From a checkpoint of a small transformer trained on Wikipedia.
Architecture: biases, tied embeddings, capped logits.
Each number is 128 + 24 x the weight over its row's rms, rounded and kept within 0 to 255. Layers, rows and columns count from 0. The size above them is the row's rms in percent of the matrix's.

# layer 6 attention value, 768x768, rms 0.0381, rows 550-585, columns 576-671
size [ 96  99  98  99  97 100  93  96 101  95 101  97  98  94  99  97  98 100 103  98  95  98  99  94  99  99  94 100  96  95  99  96  95  96  99  93]
[[ 99 121 132 159 155 125 178 120  49 159  97 149 129 142 147 160 132 119 140 149 170 127 123 153 151 134 149 154 138 117 113 104 123 126 119 133 147 129 119 167 118 172 109 128 158  98 125  91 109 114 143  73 191  92 142  67 105 108 108 131 116  99 152 150 108 125 140 132 161 158 116 118 117 127 178 140 137  86 122 138 137 174 105 142 130  98 144 170 132 117  91 148  93 130 125 146]
 [127 128 122  99 115 127 126 136  84 133 102 121 110 134  98 143 122 127 131 136 135 136 149 123 157  93 150 101  82 132 149 130 148 132 136 124 100 104 122 151  90 157 124 135 124 122 111 140 110 129 146 144 153 110 113 192 175 156 178 120 157 121 143 120 114 104 145 125  78  90 201 133 145 112 131 139 132 120  72 164 180 102  82 108 136 125 136 129 133 180  97 108 159 131 135 118]
 [140 153 150 133 148 129 150 110  98 148 108 127 131 110 125  86  83 120 163 132 134 160 133 126 135 127 127 156 134 168 104 177 157 124 145 152 137 118 149 117 141 118 175 176 153 144 120 112 130 156  89 127 116  93 100 125 121 124  99 166 139 125 118 161 153 131 110 127 117 128 177 132 133 157 166 106 155 117 141  65 149 141 145 141 150 147 142 106 156 169 118 148 112 118  78 157]
 [120 134 171 142 155 122  69  79  88 142 135 130 117 130 120 146 137 133 116 137 165 123 178 182 107 118 139 136 111 135 137 121 130  62 128 110 152 101 105 106 129 135  72  82 111 127 144 138 100 153 168 119 106 118 129 141 158 118 129  96 150 144 134 108 144 176 127 124 172 156 108 116 106 106 132 124 111 109 134 100 130 104 138 160 106 152 117 133 134 130 121 106 127 132 154 131]
 [ 87 126 125 100 158 119 122 122  91  97 134 140 154 108 160 113 127 143 127 119 100 125 157 155 124 133 155 139 156 152  99  88 123 116 118 160 132 156 136 106 110 191 182 125  97 140 155 155  95 134 129  95 147 146 121  77 163 121 131 135  99 129 105 117 126 126 116 101 131 102 147  91  82 105 113 118 180 132 112 106 144 125 120 152 151 118 110 165 147 131 116 129 122 154 140 146]
 [144 115  84 156 110 103 144 160 137 153 161 159 129 108 138 159 158 164 130  76 103 140 131 151 138 131 113 145 128 126 121 148 161  97 138 109 126  96 132 155 130 118 162 135 122 134 152 137 143 130 174 154 142 127 140 142 176 136  90 128 113  88 105 159  80 136 144 157 138 146 105 134 138 138 125 118 124  85 125 120 177 153 155 138 137 106 115 129 121 126 165 128  89 130  77 110]
 [128  74 143 146 119 116  94 131 117 143 132 113 117  88  75 132 103 120 170 154 132 126 123 152 154  97 140 114 151 128 135 116  98 122 198 141  58 119 157 138 119 130 100  92 132 100 140 137 131 129 144 187 125 106 102 114 145 170 116 102 113 115 137  96 147 114 101 151 139 129 158 128 109 137 165 122 131 111 123 115 158 147 129 135 142 126 122 144 123  78 114 175 154 128 109  71]
 [177 124 104 132 125 135 150  97 134 107 118 154  92 120 127 120 118 148  98 146 146 108 123 145 134 151 104 123 147  89 129 136 115 152 106 153 123  73  94 137 172 119 164 118 122 122 147  96 120 138 128 140 115 109 120 111 153 150 127 123 112 130 144 119 117 124 147 118 127  99 162 139 150 138  93  98 159 106 143 110  91  94 140 124 116 134 100 111 105 118 123 100 136 150 142 156]
 [ 97  85 146 131 125 137 142 120 125 136 131 134 116 150 179 120 115 163 145 138 139 111 135 121 154  99 115 128 120 142 212 153 106 119 136 139 151 158 107  97 140 130 122 116 113 126 110 147 178 142 137 127 132  90 106 116 179 142 102 149 128 151 124 114 177 159 106 139 108 112 142 134 124 157 187 136 150 101 131 146 116 108 161 138 161 145 141 100 131 118 115  74 159 147 161 137]
 [134 102 120 124 118 142 118 107 118 141 120 156 137 109 149 123 160 139 177 147 102 139  93 174 124 124 119 135 121 120 146 157 102  91 100 145 136  83 150  98 131 115 137 154 166 124 109 154 147 154 116 102 149 155 156  98 157 132 130 163 103 125 166 130 122 170 145 130 159 157  83 122 136  73 129 125 106 155 141 136 115 115  88 118 129  97 147 162 125 124 155 146 124 120 126 118]
 [ 95 117 148 134 117 112 141 122 138 125 145 108  91 119  87 139 152 121 141 131 109 155 129 120  84 148 132  96 146 145 125 151 103 129 134 135 130  79 139 137  89 164 117 142 154 165 137  63 124 123 121 155 137 145 112 139 191 131 116 169 129 173 127 136 122 136 133  94 131 145  69 134 139 147 111  51 100 121 127 111 106  96 107 149 164 132 144 146 122 138 135 144  96 130 170 128]
 [142 151 105 136 108 133 143 112 135  96 112 109 124 109 125 159 117 102 136  95  94 103 154 169 118  95 127  86 157  86 132 150 188 139  60 199  94 119 145 116 104 144  75 132 124 113 138 128  86  91 139 152 160 171 149 127 140 144 162  96 119 147 111 163 152 130 129 119  97 128 157 132 132 118 134 117 104 132 105 124 122 129  94 116 148 145 142 157 139 140 119 140 115 149  86 144]
 [141 130 110 142 117 105 147  91 150  78 170 118 109 153 108 142 110 171 172 142 169 169 121 131 125 130 126 110 135 114 153 156 126 101 185  95 168  99 128 108 128  62 104 144 135 198 175 156  74 186 120 129 148 123 112 110 136 123 162 170 169  88 130 157 120 113 116  95 130 106 133  95 119  93 117 121 116 131 103 128 140 117 116 144 132 152  80 171 153 136 134 120 101 140 140 133]
 [150 124 149 113 162 160 113 132 134 141 124 126 138 176 136 167 163 133 154 124 132 129 122 129 122 102  92 130 137 132 134 133 144 157  97 200 135 119 119 142 140  95 145 125 122 156  98 158 121 160  97 147 162 142 144  90 147 115 128 176 102 133 129 136 104 138 122 121 139  95 102  90 135 132 104 108 155 103 148 113 119 133 141 115 101 146  93 142 138 169 172 103  85 110 152 106]
 [143 133 124 139 112 146 187 189 181 128 170 142 131  47 136 126 140 143 135 129 103 139 170 120 119 141 110 126  99 107 141 150 132 146  72 111 146 130 160 109 124 112 139  93 114 146 154 141 158 155 119 136 132 158  96 137 113 139 147 166 159 138  92  83 130 128 137  98 154 128 158 159 126 107 119 123 156 158 140 182 129 160 101  92 141 168  94 146 141 134 126 111 136 136  93 107]
 [131 110 147 117  85 121 168 110 124  97 119  87 132 144  81  93 142 148 109 157 127 141 133 143 135 113 118 118 136 110 109 123 138 146 118 166 100 140 128 129 145 158  75 137 119 115 104 173 132 126 164 136 119  92 128 179 171 126  81 146 118 119 144 166 169 107 128 168 134 101  80 127 159 133 149 136  93 127 125 113  97 116 103 164 114 121 141 125 151 103 157  96 120 130  97  64]
 [159 166  99 146 154 129 105 125  89 136 171 138 115 164 108 132 142 130  96 146 119 156 105 128 116 138 124 125 146  94 133 137 112 144 159  99 160  95 141 116 101 168 127 134 162 138 110 139 135 127 120 123 162 135  94 112  74 126 142 130 151 138 121 104 153  89  79 134  99 126 121 149 140 139 113 106 114 150 133 119 127  83 129 124 152 124  78 146 106 152 137 146 150 138 136 132]
 [147 156 167 154 112 119 149 139 163 136 114 128 142 141 166  88  93 109 138 131 139 117 147  83 145 105 127 133 123 123 122 119 120 139 163 105 156 130 101 146 153 176 124 142 127  99 124 106  97 133  73 132 127 182  92 138 146 136 131 121 114 111 122 117 124 150 142 141 165 129 178 134  94  54 167 148 117 149 112 177 135 152 145 138 122 130 113 154 131 111  71 149 128 148 147 118]
 [121 134 109 142 136 123 140 136 141 131 114  91  85 151 165 146  99 116 133 129 114 115 183 142 161 123 167 150 154 113 151 106 119 163 132 159 141 154 147 115 123 124 142 149 110 122 125 132 144 185  84 121  93  95 108 146  95 147 157  98 132 161 120 175 108 110 126 157 140 127 149 103 120 131 127 131 129 110 133 134 135 152 137 143 127 143 128 136 131 159 130 141 176 141 122  97]
 [135 118 140 119 169 142 148  98 142 137 124 141 101 139 158 109 115  89 109 128 116 178  73 150 107 192 128  92 127 110 120 144 140 117 145 176 144 123 161  94 115 136 166 147 128  99 136 113 124 114 108 141 113 132 139 179  97 133 109 148 157 132 124  97 137 139 111 153 101 119 105  96 106  89  97 104 172 149 113 158 132 124 118 141 121 119 114 113 129  99 128 115 160 130 106 137]
 [145 143 165 142 139 161 106 123 153 105 122 135  97 104 132  90 146  98 140 104 128 103  72 104 144 137  77 135 153 133 158  98 123 114 103 146 148 128 117 124 164 116 101 113 110 152 139 163 152 124  99 129 126 101 128 101 114 148  88 115 106 114 126 117 125 140 141  99 146 122 135 116 174 114 161 104 116 138 160 134  62 127 157 117 128 145 140 143 111 169 114 167  80 147 118 111]
 [121 147  78 120 144 142  98 134 149 123 148 128 138  79 171  86 131 155 110 114 109 154 156 100 140 125 124 104 127 125 128 109 170 117 115 156 111 132 113 165 139 144 121 130 123 102 132 112  80 158 127 129 145 111 147 135 132 139 132 175 147 104 147  99  82 113 182 133 184 104 101 129 131 105 137 147 112 115 139 152 201 120 153 114 108 185 117 100 120 156 112 122 184 143 130 162]
 [158  99 154 119 115 123  74 146 130 192 106 108 151 125 142 121 103  74 119 144 147 114 166 135 130 145 117 135 106 122 118 150 142 140 120 154 121 144 166 147  98 141 156 135  92  95 138 160 105 124 154 152 130 178 100 150 137 117 164 127  95 173 121 102 133 133 152 142 133 113 128 117 106 153  98 125 127 149 110  97 120 157 124 154 114 118  83 140 127 146 153 122 133  62 134 113]
 [102 155 154 126 145 115 199 145 145 112  99 148  80 100 120 150  91 116 133 124 144 127 177 158 128 134 119 119  93 116 112 108 123 112 143 138 117 182 122 136  98 119 148 166  91 135 154 156 146 139 131  98 142 108 130 137 129 146 122 128 118 109 168 134 142 158 101 125 152 164 105 148 151 157 129 112 127 122 145 164 126 114 113 112 115 140 118 173 127 132 130 167 135  87  96 133]
 [105 148 112 137 116 135 134 115 104 115  77 113 121 165 162  86 125 124 155 121 176 155  99 100  96 114 128 124  93  77 129 126 140 107 104 115  81 171 161 123 139  92 137 141 166  85 113 169 139  84 132 122  82 107 114  89 126 158 128 141 145 103 101 108  90  69 137  97 149 121 152  83 137 105 137 189 122 133 118 151 113 104 135 140 104 143 121 132 132 117 155 149 138 126 122 134]
 [137 127 137 121 146 111 148 173 164 129 144 128 138 122 125 120 118 156 127  57 171 141 161 153 107 143 157 120 104 129 179 101 145 128 169 119 126 109 106 150 108 114 152 123 139 156  74 102  83 122 128 113 136 109  97 144 105 107 155 131  87  64 107 128  89 110 112 152 122 116 126 114 160 118 122 144 129 105 135 128 151 128 121 116  99 125 147 116 132 139 135 129 132  97 126 115]
 [154 112  83 138 177 111 105 136 128 139 123 135 124 101 113 129 128 181 127 129 123 132 135 143 131 149 119 144 133 101 143  94 123 128 165 111  87 142 124 117 137 125 114 122 164 142 134 186 158 143 157  85  67 162 150 126 129 155 112 121 120 145 151 149 131  92 130 155 153  85 144 148 137 136 183 161 134 119 110 154 137 125 136 114 130 137  84 112 113 155 144 100 112 130 128 106]
 [ 65 120 149 167 160 101 124 128 126 141 166 116 144 125 160 141 111 153 139  81 122  68 101  73 178 130 147 141 131 178 122 129 102 115 165 158 113 139 123 139 124 188 130 113 132 111 133  90 150 103 144 125  58 150 102 130  92 144 110 126 102 115 133 150 154  98 135  98  86  90 109 100 120 107 147 135 110 140 159 153 136 104 125 129 100  98 149 158 104 113  91 128 104 112 129 144]
 [138 189 128 124  73 118 137 163  65 137 153 105 106 135 146 127 143 129  99 160 140 120 124 143 132 110 142 165 169 153 102 147 120 125 118 136 115 142 127 103 152 143 103 123 167 108 119 153  97 147 171 135 141 197 176 124 147 107 141 142  92 141 163  98 111 145  77 102 175 138 118  95 148 111 145 166 154 169 127 152 106 180 135 114  87 143  81 111 133 143  99 152 131 156  77 110]
 [ 93 120 148 131 163 145 129 114  71  86 117 142 185 105 106 107 120 139 168 102 167 114 140 132 128 144 146 133 148 119 157 110 108 127 143 136 127 106 110 112 102 137 124 120 113 123 134  89 130 124 133 145 107 158 109 126  75 129 131 133 112 127 114 106 176 127 157 107 132 109 155 139 125 149 139 104 180 149 124 153  76  54 127 101 135 142 121 116 159 128 141 137 168 135 141 122]
 [149 163 183 113 130 158 147 118 146 158  97 100 138 117 109 115 125 118 138  86 110 118 119 124 124 120 105 144 122 154 123 148  94 172 148 127 160 121 118 161 135 134 135 136 117 188 151 117 145 147 145 133 131 104 109 155 161 126  76 131  91 121 117 146 118 159 129 137 107 100 145 168  89 160 163 105 176 141 135 133 137 143  87 152 143 124 139 144 133 157 119 154 127 171  78 159]
 [108 123 165 151 143 103 160 181  92 135 140  93 132 108 175 112 145 128 136 152 129 124  71 125 152 150 127  71 106 144 158 123  94 135 147 113 159  96 178 155 112 138 153 122 142 201  92 127 138 100  79 117 160 118 198 154 147 171 153 154 161 145  86  98  79 138 134 126 177 138 160 172 137 162 137 105 129 145 127 149 124 125 160 114 137 170 143 129 116  85 133 156 160 104 140 143]
 [ 78 105 192 121 149 174 154 129 140 143 140 141 128  82 145 145 146 123 135 125 118 145 114 133 137 159 150 118 119  88 166 107 149  90  97 125 106 112 122 158 155 127 132 135 171 174 131 131 129 152 124 113 118 111 114 146  92 111 128 129 127 101 154 106 133 101 140 147 142 108 113 155  92 135 123 156 124  91 143 127 116 111 109 152 150 128 176 148 129 129 141 140 127 151  53 122]
 [136 155 106 193 138 138 105 140 108 173 103 137 123 117 123 111  74 116 111 108 162  98 142 111 117 159 120 101 126 141 146 125 134 160 143 139 136 140 154 118 133 118 127 108 167 104 129 123 153 161 114 165 158 133 133 160  97 128 135 112 115 119 117 113 128 114 133 125  67  85 162 124 162 140 134 125 102 147 130 126 138 131 193 140 170 159 125 207  99 110 153 133 114 141 130 125]
 [123 129 106 151 132 117 110 121 148 120 105 129 124 125 175 114 110 118  85  91 116 129  90 104 112 108 115  89 143 152 110 131 144  72 156 150 125 151 130 162 126 120 150 133 118 143 138 160 167 184 109 108 109  98 155 111 144 142 189 147 147 142 139 132 101  99 117 111 160 141 136 105  87 105 140 117 125 158 155 124 116  75 152 140 168 134 166 145 134  92 128 118 123 124 130  88]
 [160 153 132 116 118 135 118  85 104 133 151 107 126 126 179 127  96 126 166 124 127 102 120 122 152 102 136 127 130 138 172 120 145 157 134  87 169 107 169 142 158  59 120  98 107  95 193 137 120 155 147 127 111 111 124  95 144 134 127 134 157 110 144 129 133 107 102 145 113 106 108  98 114 150 138  92 101 106 117 180  91 151 104 161 172 151 129 129  82 115 128 116 137 130 101 158]]
# layer 6 attention output (transposed), 768x768, rms 0.0347, rows 550-585, columns 576-671
size [ 97  94  98 101  96  97  96  97  99  99  99  98  96  93  99  98  99  98 102  97  98 101 100  97  98  93  92  98  96  99  98  97  98  99  95  94]
[[190 161 114 110 148 127 154  75 150 139 185 115  90 188 120 126 119 118 153 143 125 125 153 137 106 161 124 141 130 163 155 115 138 122 126 143 120  86 105 117 155 119 125 127  93 121 173 130  97  90 115 124 132 144 139 129 173 130 112 100 164 141 103  91 152 146 149 191 146 155 131 109 150 127 106 109 118 145 163 127 127 122 142 143 109 111 158  49 118 146 107 118  90 122 138 151]
 [124 131 145 130 105 112 155  93 145 121 132 100 101 148 117 121 147 118 106  89 105 112 132 158 113  78  80 115 156 140 159 157 147 142  89 148  87 112 134 152 155 151 155  85 127  53 146 139  90 140 154  94 126  98 128 129 122  77 134 142 119 118  88 105 151  93 113  91  96 118 105 142 132 111 151 100 133 103  98 117 126 121 118  75 134 170 118 118 141  98 151 154 151 116 145 171]
 [166  35  88 150 128 166 129 119  95 108 135  90 140 127  84 131 137 102 152 109 123 142 167 180 129 102 144 114  86  83 186 104  94 141 120 118 149 137 122 152 137  90 134 141 163 154 146 124 136 100 101 136 112 123 146  93 118 143 142 137  86 144 169 124 119 141 143  84 147 134 127 148  93 147 168 161  76 118 107 139 141 130 120  77 117 131  67 165 129 144 114  97 152 156 152 154]
 [169 153 132 111 106 129 135 144 109 139  59 179 130 109 128 149 121 122 154 185  86 174  79 134 157 123 115 101 139 117 158 131 135 164 115 145 127 126 127 151 101 104 140 100 123 127 122 125 138 104 118 142 148 110 151 104 149 149 135  82 156 169 108 115 133 114  82 137 177 140 141 125 103 143 129  96 134 138 196 128  98 142 115 149 136 114 133 156 155 125 149 162 100 103 148  83]
 [129 130 135 136 153 107 161  88 144 107 139 126  96 133 103 145 124 149 121 138 127 139 112 101 103 134 131 116 127 126 172 127 166 149 148  91 150 139 140 160 122  97 114 138 141 164 119 106 155 117 130 116 136 105 107 137 128 121 156 136  93  68 135  83 138 111 122 116 125 134 139 108 133 128 116 137  97  80 142 138  87 159 130 116 143  94 151 134 112 127 188 107 115  78  95 138]
 [159 117 155  99 120 130 138 127 134 139 110 106 137 130 127 106 138  80  76  97 163  88 148  75 131 116  70 117 115 160 155 154 132 117 143 148 118  92 143 128 116  98 159 130 157 147 122 120 140 133 167 156  78 156 118 116 134 123 123 148 139 125 124 111 127 134 158 120 164 148 121 173 100 120 146 117 159 138 108 149  95 124 124 128 113 167 108 129 148 121 135 135 137 132 110 150]
 [144 113 134 137 105 143 130 107 134 111 134 119 185 123 114 122 178 102 129 134  93 124 150 156  54 133 114 141  69  93  97 124 113  90 105 135 120 114 112 142  87 122 136 141  97 146 113 107 142 145  94 116 112 150 148 115 135 130 109 122 131  91 125 180 133 109 173 142 151 148 176  92 105 181 121 129 165  93 106 123 144 153 114 140 150 133 128 125 156 119 128 136 148 140 110 127]
 [ 96 111 114 152 139 109 147 124 125 130 129 100 111 132 109  84 154 136 129 156 135 150 142 145 134 163 178 155  85 146  75 111 104 158 126 100 135 189 139 117 122 106 125 148 145  99 144 147 145 163 149 153 139 113 121 151 100 142 119 122 130 103 140 107 131 141 128 124  85 189 123  86 137 123 132 150  98 175  79  91 118 145 145 134 153 133 105 111 170 106  99 157 140 155  97  95]
 [125 127  55 109 147  88 105 150 176 139 130 163 120 148 126 138 149 125 129  80 145 174 115 140 136 129 144 110 152  94 116 133 167 108 116 138 153 104 134 133 127 107 109 118 122 168 148 110 119 125 105  87 146 134 133 181 151 119 128 134 129 148 145 131 129 146 140  93 109 134 111 122 116  90 114 146  96 139 125 127 126  96 106 109 136 154 115 113 130 118 135 157 128 141 172 118]
 [ 75 161 160 126 132 155 128 152 130 176 129  98 116 158 125 152 103  88 142 134 136 106 150  70 142 150 116 154 137 116 138 141 141  79 145 144  96 122 153 144  89 119 132  94 152 134 156 159 153 126  92 144 131 114 127 148 101 129 149 103 169 122 149 119  99 113 142 109 136 126  89 152  80 136 104 175 122 125 141 150 134 148 111 150 107 133 128 147  73  93 160 107 134 189 124 108]
 [151 106 108 153 145 172  93 144 136 149 126 139  98 125  93 114 154 159 100 106 134 171 141 108 153 122 155 133 141 117 111  73 102  93 133  83 111 106 160 161 131 120  87 120 134 108 104 119 113 155 135 160 135 154 141 104 116 152 122 170 100 110 148 123 116 107 120 153 153 123 158 123 114  94 119 119 158 143 108 155 145 136 123 134 119 153 124 130 105 121 124  95 153 127 121 115]
 [132 115 169 128 157 124  95 108 125 142 129  81  74 133 147 105 149 112 175 157 148 145 111  94 138 107 128 118 121 122 135 127  89 109  91 148 139 140 104 140 143 115 131 120 140 144 119 128 149 145 130 140 103 113 116 130 140 150 114 131 144 151  95  69 112 122 119 136 148 125 155 152 129 142 161 130 191 140 150 116 137 134 160 121 138 106 120 129  98 154 130 155 158 119 115 147]
 [130 113 129 157 183 146 160 141 105 146 168 113 128 137 124 118 151  59  87 102 166 108 122 132 127 138 140 106 169 124 102 118 190 126  81 125 110 158 105 149 118 114  97 154 130 153  99  79 167 122 144 143  92 180 118 172 111 142 124 149 150 116 145 155 145 148 147 149 119  79  98 111  81 132 121 151 146 118 142 130 122 125 158 174 123 158  98 136 156 103 124 104 121 122 127  99]
 [137 141 128 143 133 122 149 131 122 167 111 124 126 123 157 100 113 125 133 124 105 138 115 132 130 148 199 110 126 131 130 140  90 155 140 121 123 138 131 147 120 128 141  90 126 125 133 126 123  92 116 132 126 137 143 119 151 115 145 149 135 118 117 117  96 163 130 123 147 144 119 131  95  73 173 143 139 116  96 151 137 145 108 135 138 154 146 162 134 129 128  99 106 123 125 122]
 [152 102 111 101 127 153 110 129 104 116 138  67 148 120 163 144 120 176 157 118 139 112 104 137  78 126 112 153 116 147 114 103 127 136 129 166 168 116  89 106 125  87 130 124 123 164 140 105 170 138 126 128 138 129  99 129 100 132 105 109 125 156 178 113 150 180 137  86 140 144 134 129 124 136 129 107 129 104 152  86  77 109 149 111 135 142 135 159 151 131 159 105 144 118 130 117]
 [102 125  98 140 107  57  78 135 127 121 138 128 118 127 152 150 118 146 146 159  93  82 123 113 137 171 128 104 113 142 172 159 126 147 130 115 141 133 110  91 155 157 192 158 122 139 133 122 136 144 127 147 162 119 161 173 103 125 127 141  83 131 190 106 145 148  90  97 125 114 122 153 134 125 145  85 104 101 121  99 133 153 122 161 122 110  92 153  64 175 109 136 119 124 127 136]
 [ 70 130 111 127 182 113 123 160  99 173 101 134 159  92 131 168  87 132 158 131 166 147 142 103 122 167 151 128 142 176 131 122  63 156 129  95 170 137 148  89 105 135 140 146 110 154 170 113 130  91 141  82 103  97 124 145  80 154 126 133  95 105 131 116 120 172 133 123 109 162 152 124 143 121 127 153 142 125 136 140 103 115  95 105 100 136 114 159 172 127 120 109  80  99 136 117]
 [152 115  84 140 106 142 126 120 132  99 126  99 118  83 144 117  93 138 120 122 125 140  89 140 116 137 128 153 120 106 149 158 133 113 154 112 111 126 114 116 125 120 154 134 139 139 135 124 105 114 103 161 124  95 115 125 130 122 124  90 106 109 184 183 132 136 132  90 135  88 123 134 112 101  94 137 127 140 102 149 119 148 145 136 139 138 119 134 154 135 101 131 140 128 141 172]
 [139  85 159 114  98 125 117 153  96 133  86  98 143  91 165 137 138 142 124 153 151 102 149 120  94 142  78 144  76 129  70 122 201 107 149  81  93 146  98 164 132 110 112 126 151 107 113 146 121 100 143 135 119 136 108 128 149 138 121 122  99 140  84 120 152 144 148 142 111 122 137  94 117  94 135 126 134 132  80  98 106 100 115 138  98 100  99 133 142  94 142 131 127 126 100 158]
 [109 123  91 116 120 160 127 126 116  82 154 132 153 119 168 137 125 121 108  95 159 125 148 104 172 122 131 125 120  98 126 153 138  88 122 101 121  84 116 164  90 113 122 137 121 159 115 145 108 170 117 168 115 158 150  96 112 107  90 128 125 118 111 153 143 179 152 140 125 131 127  99 153 153 132  92 118  92 143 140 131 105 132 111 121 141 179 158 142 129 114  91 138 118 132 146]
 [142 117 110 144 120 116 142 119  92 118 153 127 153 141 142 154 140 127 127 147 105 148 134 144 113 125 137 132 123  87 103 155 128 114 101 116 132 125 180 119 118 143 128 152 116  90 147 153 114  89 140 133 105 136  76 141 161 102 153 136 118 119  80 145 120 127 132 134  71 145 139 161 130 134 191 134 164 118 151 111 133 124 141 146 138 142 146 107 135 126 147  98 141 139 133 127]
 [110 118 153 151 121 106 140 126 148 129 107 153 102 127 133 118 110  62 135 141 109 166 156 116  82 103 136 139  94 109 167 149 116 142 136 120 210 188 132 101 132 121 140 181 138 127 164 142 132 115 127  80 170 130 120 111 164 125 147  72 167 160 113 149 158 101 118 118  65 173 161 145 161 105  81 120 124 177  98 143 123 145 113 125 113 124 138 120 174 172 150 154 131 121 105 161]
 [106 149 141 172 143 140 121 132 124 103 183 128 104 144  92  97 149 147 148 134 140 132 119 103 130 136 108 127 133 146 125 125 134 149 129 123 116 101 127 122 103 152 124 140 145 122 110 114  65 141 147 139 116 129  94 121 151 122  66 135 131 121 130 115 141  84 104 105  98 125 130 143 147 102 110 117 170 150  94 111 160  97 141 118 128 103 146 158 145 175 134  98 141 162 118 118]
 [111  93 145 138 101 196 150 150 152 120 137 110 121 108 121 129 163 123 124 177 143 114 116  94  72 139 114 147 167 139  99 119 166 182 184 133 118 149 144 154 162 137 108 138 149 131 138 139 166 135 158 192 119 158 109 172 126 114 144 133 118 104 132 153 123 145  90 134  91 150 114 115 152 126 139 147 102  87 110 130 106 126 134 101 122 137 129 143 152  94  65  97 140 115 122 140]
 [150 107 142 124 134  83 121 187 118 136 159 146 121 130 152 136 145 106 135 114 123 124 125 110 175 133 126 105 141 157 154 139 102 127 134  82 122 109  79 140 135 133  85 126 151 149 123 153 159  88 172 100 177 133 163 171 111 114 114 135 142 176 161 127  93 135 148 114 152 137 147 122 162 113 130  86 172 124  94 101 105 148 146 165 125 115 164 129  63 159  85  97 105 114 132 137]
 [117 123 150 146 153 110 115  96 118 109 136 153 117 112 107 142 156 100 132 108 129  75 119 112  77 109 136 127 133 118 118 175 121 126  86  54  93 128 167 139 114 125 130 146 156 136 144 141 143 160 112 125 103 135 117 140 106 128 127  79 139 109 138  93 124 116 129 140 135 106 115 133 140  98 106 139  93 191 150 159 132 145 146 134 155 147 105 132 138 121 121 123 117  99 133 124]
 [106 126 123 116 162 153 145 161  96  77 111 160  91 133 168  92 125  99 117 138 162 162 136  98 109 127 107 133 117 107 117 158  81 106 100 108 139  98  94 140 123 146 119 133 122 150 166 104 126 135 139 152 156 130 101  70 120 122 116 125 132 161 138  99 141 184 146 118 150 142 146 132 119 180 118 130 140 113 145 142  88 100 133 142  86 142 133 127 157 134 146 171 112 108 125 122]
 [168 154 129 124 133 104 105 188 147 131 109 109 137 126 178 116 142 146  98 159 158 185 128 131 168 174  98 169 136 128 144 132 124 149 136  93 131 143 144 147 140 164 138 145  88 150  99 136 113 123 104 136 141 162 163 119 101 143 155 133 102 180 152 122 139 152 113 181 131 171 135 133 144 130  69 134 139 138 137 144 107 149 112 114 101 136 142 174 105 133  50 137 147 132 117 109]
 [107 103 132 187 151 136 159 130 126 161 151 165 144 131 133 155 101 100  96 182 110 143 113 118 199 130 134 108 146 136 102 125 122 135 160 219 131 105 153 106 156 155 107 109 125 143 193 121 135 127 133 123 125 144 133 117 154 103 115  95 129 154 102 160 144 121 110  59 147 133 147 168 156 123  96 119 138 120 163 157 143 152 108 127 120 132 151 129 110 159 130 124 126 139 106 163]
 [ 93 160 149 118 155  94 100 119 134 122 190 141 128 146 142  93 105 102 107 129  81 107 111 137 146 120 118 163 102 111 129 123 157 142 146 129  97 143 165 146 147 143 132 134 164 120 128 115 125 101 155 119 152 112 147 120 152 124  93 142 155 128 106 147 146 120 110 135 187  94 130 134 117  91 104 144 105 121 155 117 131 153 149 138 100 152 121 106 161 134 129 179 138 142 143 138]
 [ 94 128 138 130 123 105 142 114 130 131 121 116 127 145 140 162 114 100  91 175 122 120 137 117 115 117 178 108 157 112 125 160 169  53 114 113  96  80  92 156 129 151 136 159 112 119  92 148  93  95  93 117 148 124 122 112 124  93 112 112 111 121 124 139 105  82 121 113  93 135 104 160 186  94 163 106 141  99 149 153  95 140 162 102 106  99 115 130  97 131 143 126 100  94 134 130]
 [ 71 150 115 107 149 121 145 117 115 112 126 144 136 126 108 127 114 153 118  87 103 145 109 156 145 130 107 111 130 110  82 153 114 125 131 191  93 150 140  88 130 106 126 140 145 133 118 132 154 107 143 158 130 167 118 119  99 134 121 125 153 152 195 139 127 150 102 135 146 146 209 118 112 137 114 129 107 139 175 163 155 129 121 101 144 129 120 121 155 104 120 122 126  86 114  90]
 [144 127  80  96 154 103 161 150 151 130 139 104 174 139 129 110 152 148 173 109 129 119 101  75  80 127  97 127 154 141 146 187 154 131 146 113 141  81 140 140  86 133 188  98 133 149 145 151 140 149 160 158 116 129 147 111 132 142 114 149 158 120 146 150 123 133 144  90 110 129 130 114 159 132 189 114 138 134 160 117 125 138 132 106 123 113 137 148 126 164 119  91 145 108 137 113]
 [122 105  98  96 136 163 143 122 125 132 135 179 148 117 133  92 148 138 132 162 134 155 106  97 157  94 154 136  88 113  86  98 109 119 119  90 123 117 120  86 118 128 175 151 109  99 116 116 118 107 134 156 120 132 160 143 127 126 114 104 126 153 124 132 162 127 105 143 113 106 149 176 111 123 104 115 113 125 123 165  94  96  94 118 122 157 150  97 131 168 129 114 149 137 130 101]
 [118 140 135 149  76 136 153 111 149 131 141 133 146 126 114 118 107 117 156 170 174 115 134 142 119 156 150  98 117 122 149 148 136 135 195 143 132 111 135  95 123 138 180 103 177 140 115 152 135 155 161 127 137 109 108 111 156 150 139 150 112 110 136 104 124 158 114 162 177 120 134 164 116 105 160 122 138 108 150  78 156 138 119 109  93 153 144  84 137  87 158 126 155 141 129 111]
 [170 102 159 173 150 182 133 154 157 122 156 146 123 116 103 103 182 151 148 137 127 153  91 148 154 142 117 161 146  82 125 160 115 162 115 129  99 133 124  73 157 114  96 129 142 150  64  93 115 142 103 121  96 145 159 130 159 189 136 118 118 148 122 114 143 139 121 117 116 129 167 101 153 110 132 121 125  94  94 138 112 107 148 129 124 139 118 153 111 109 126 102 162 115 133 139]]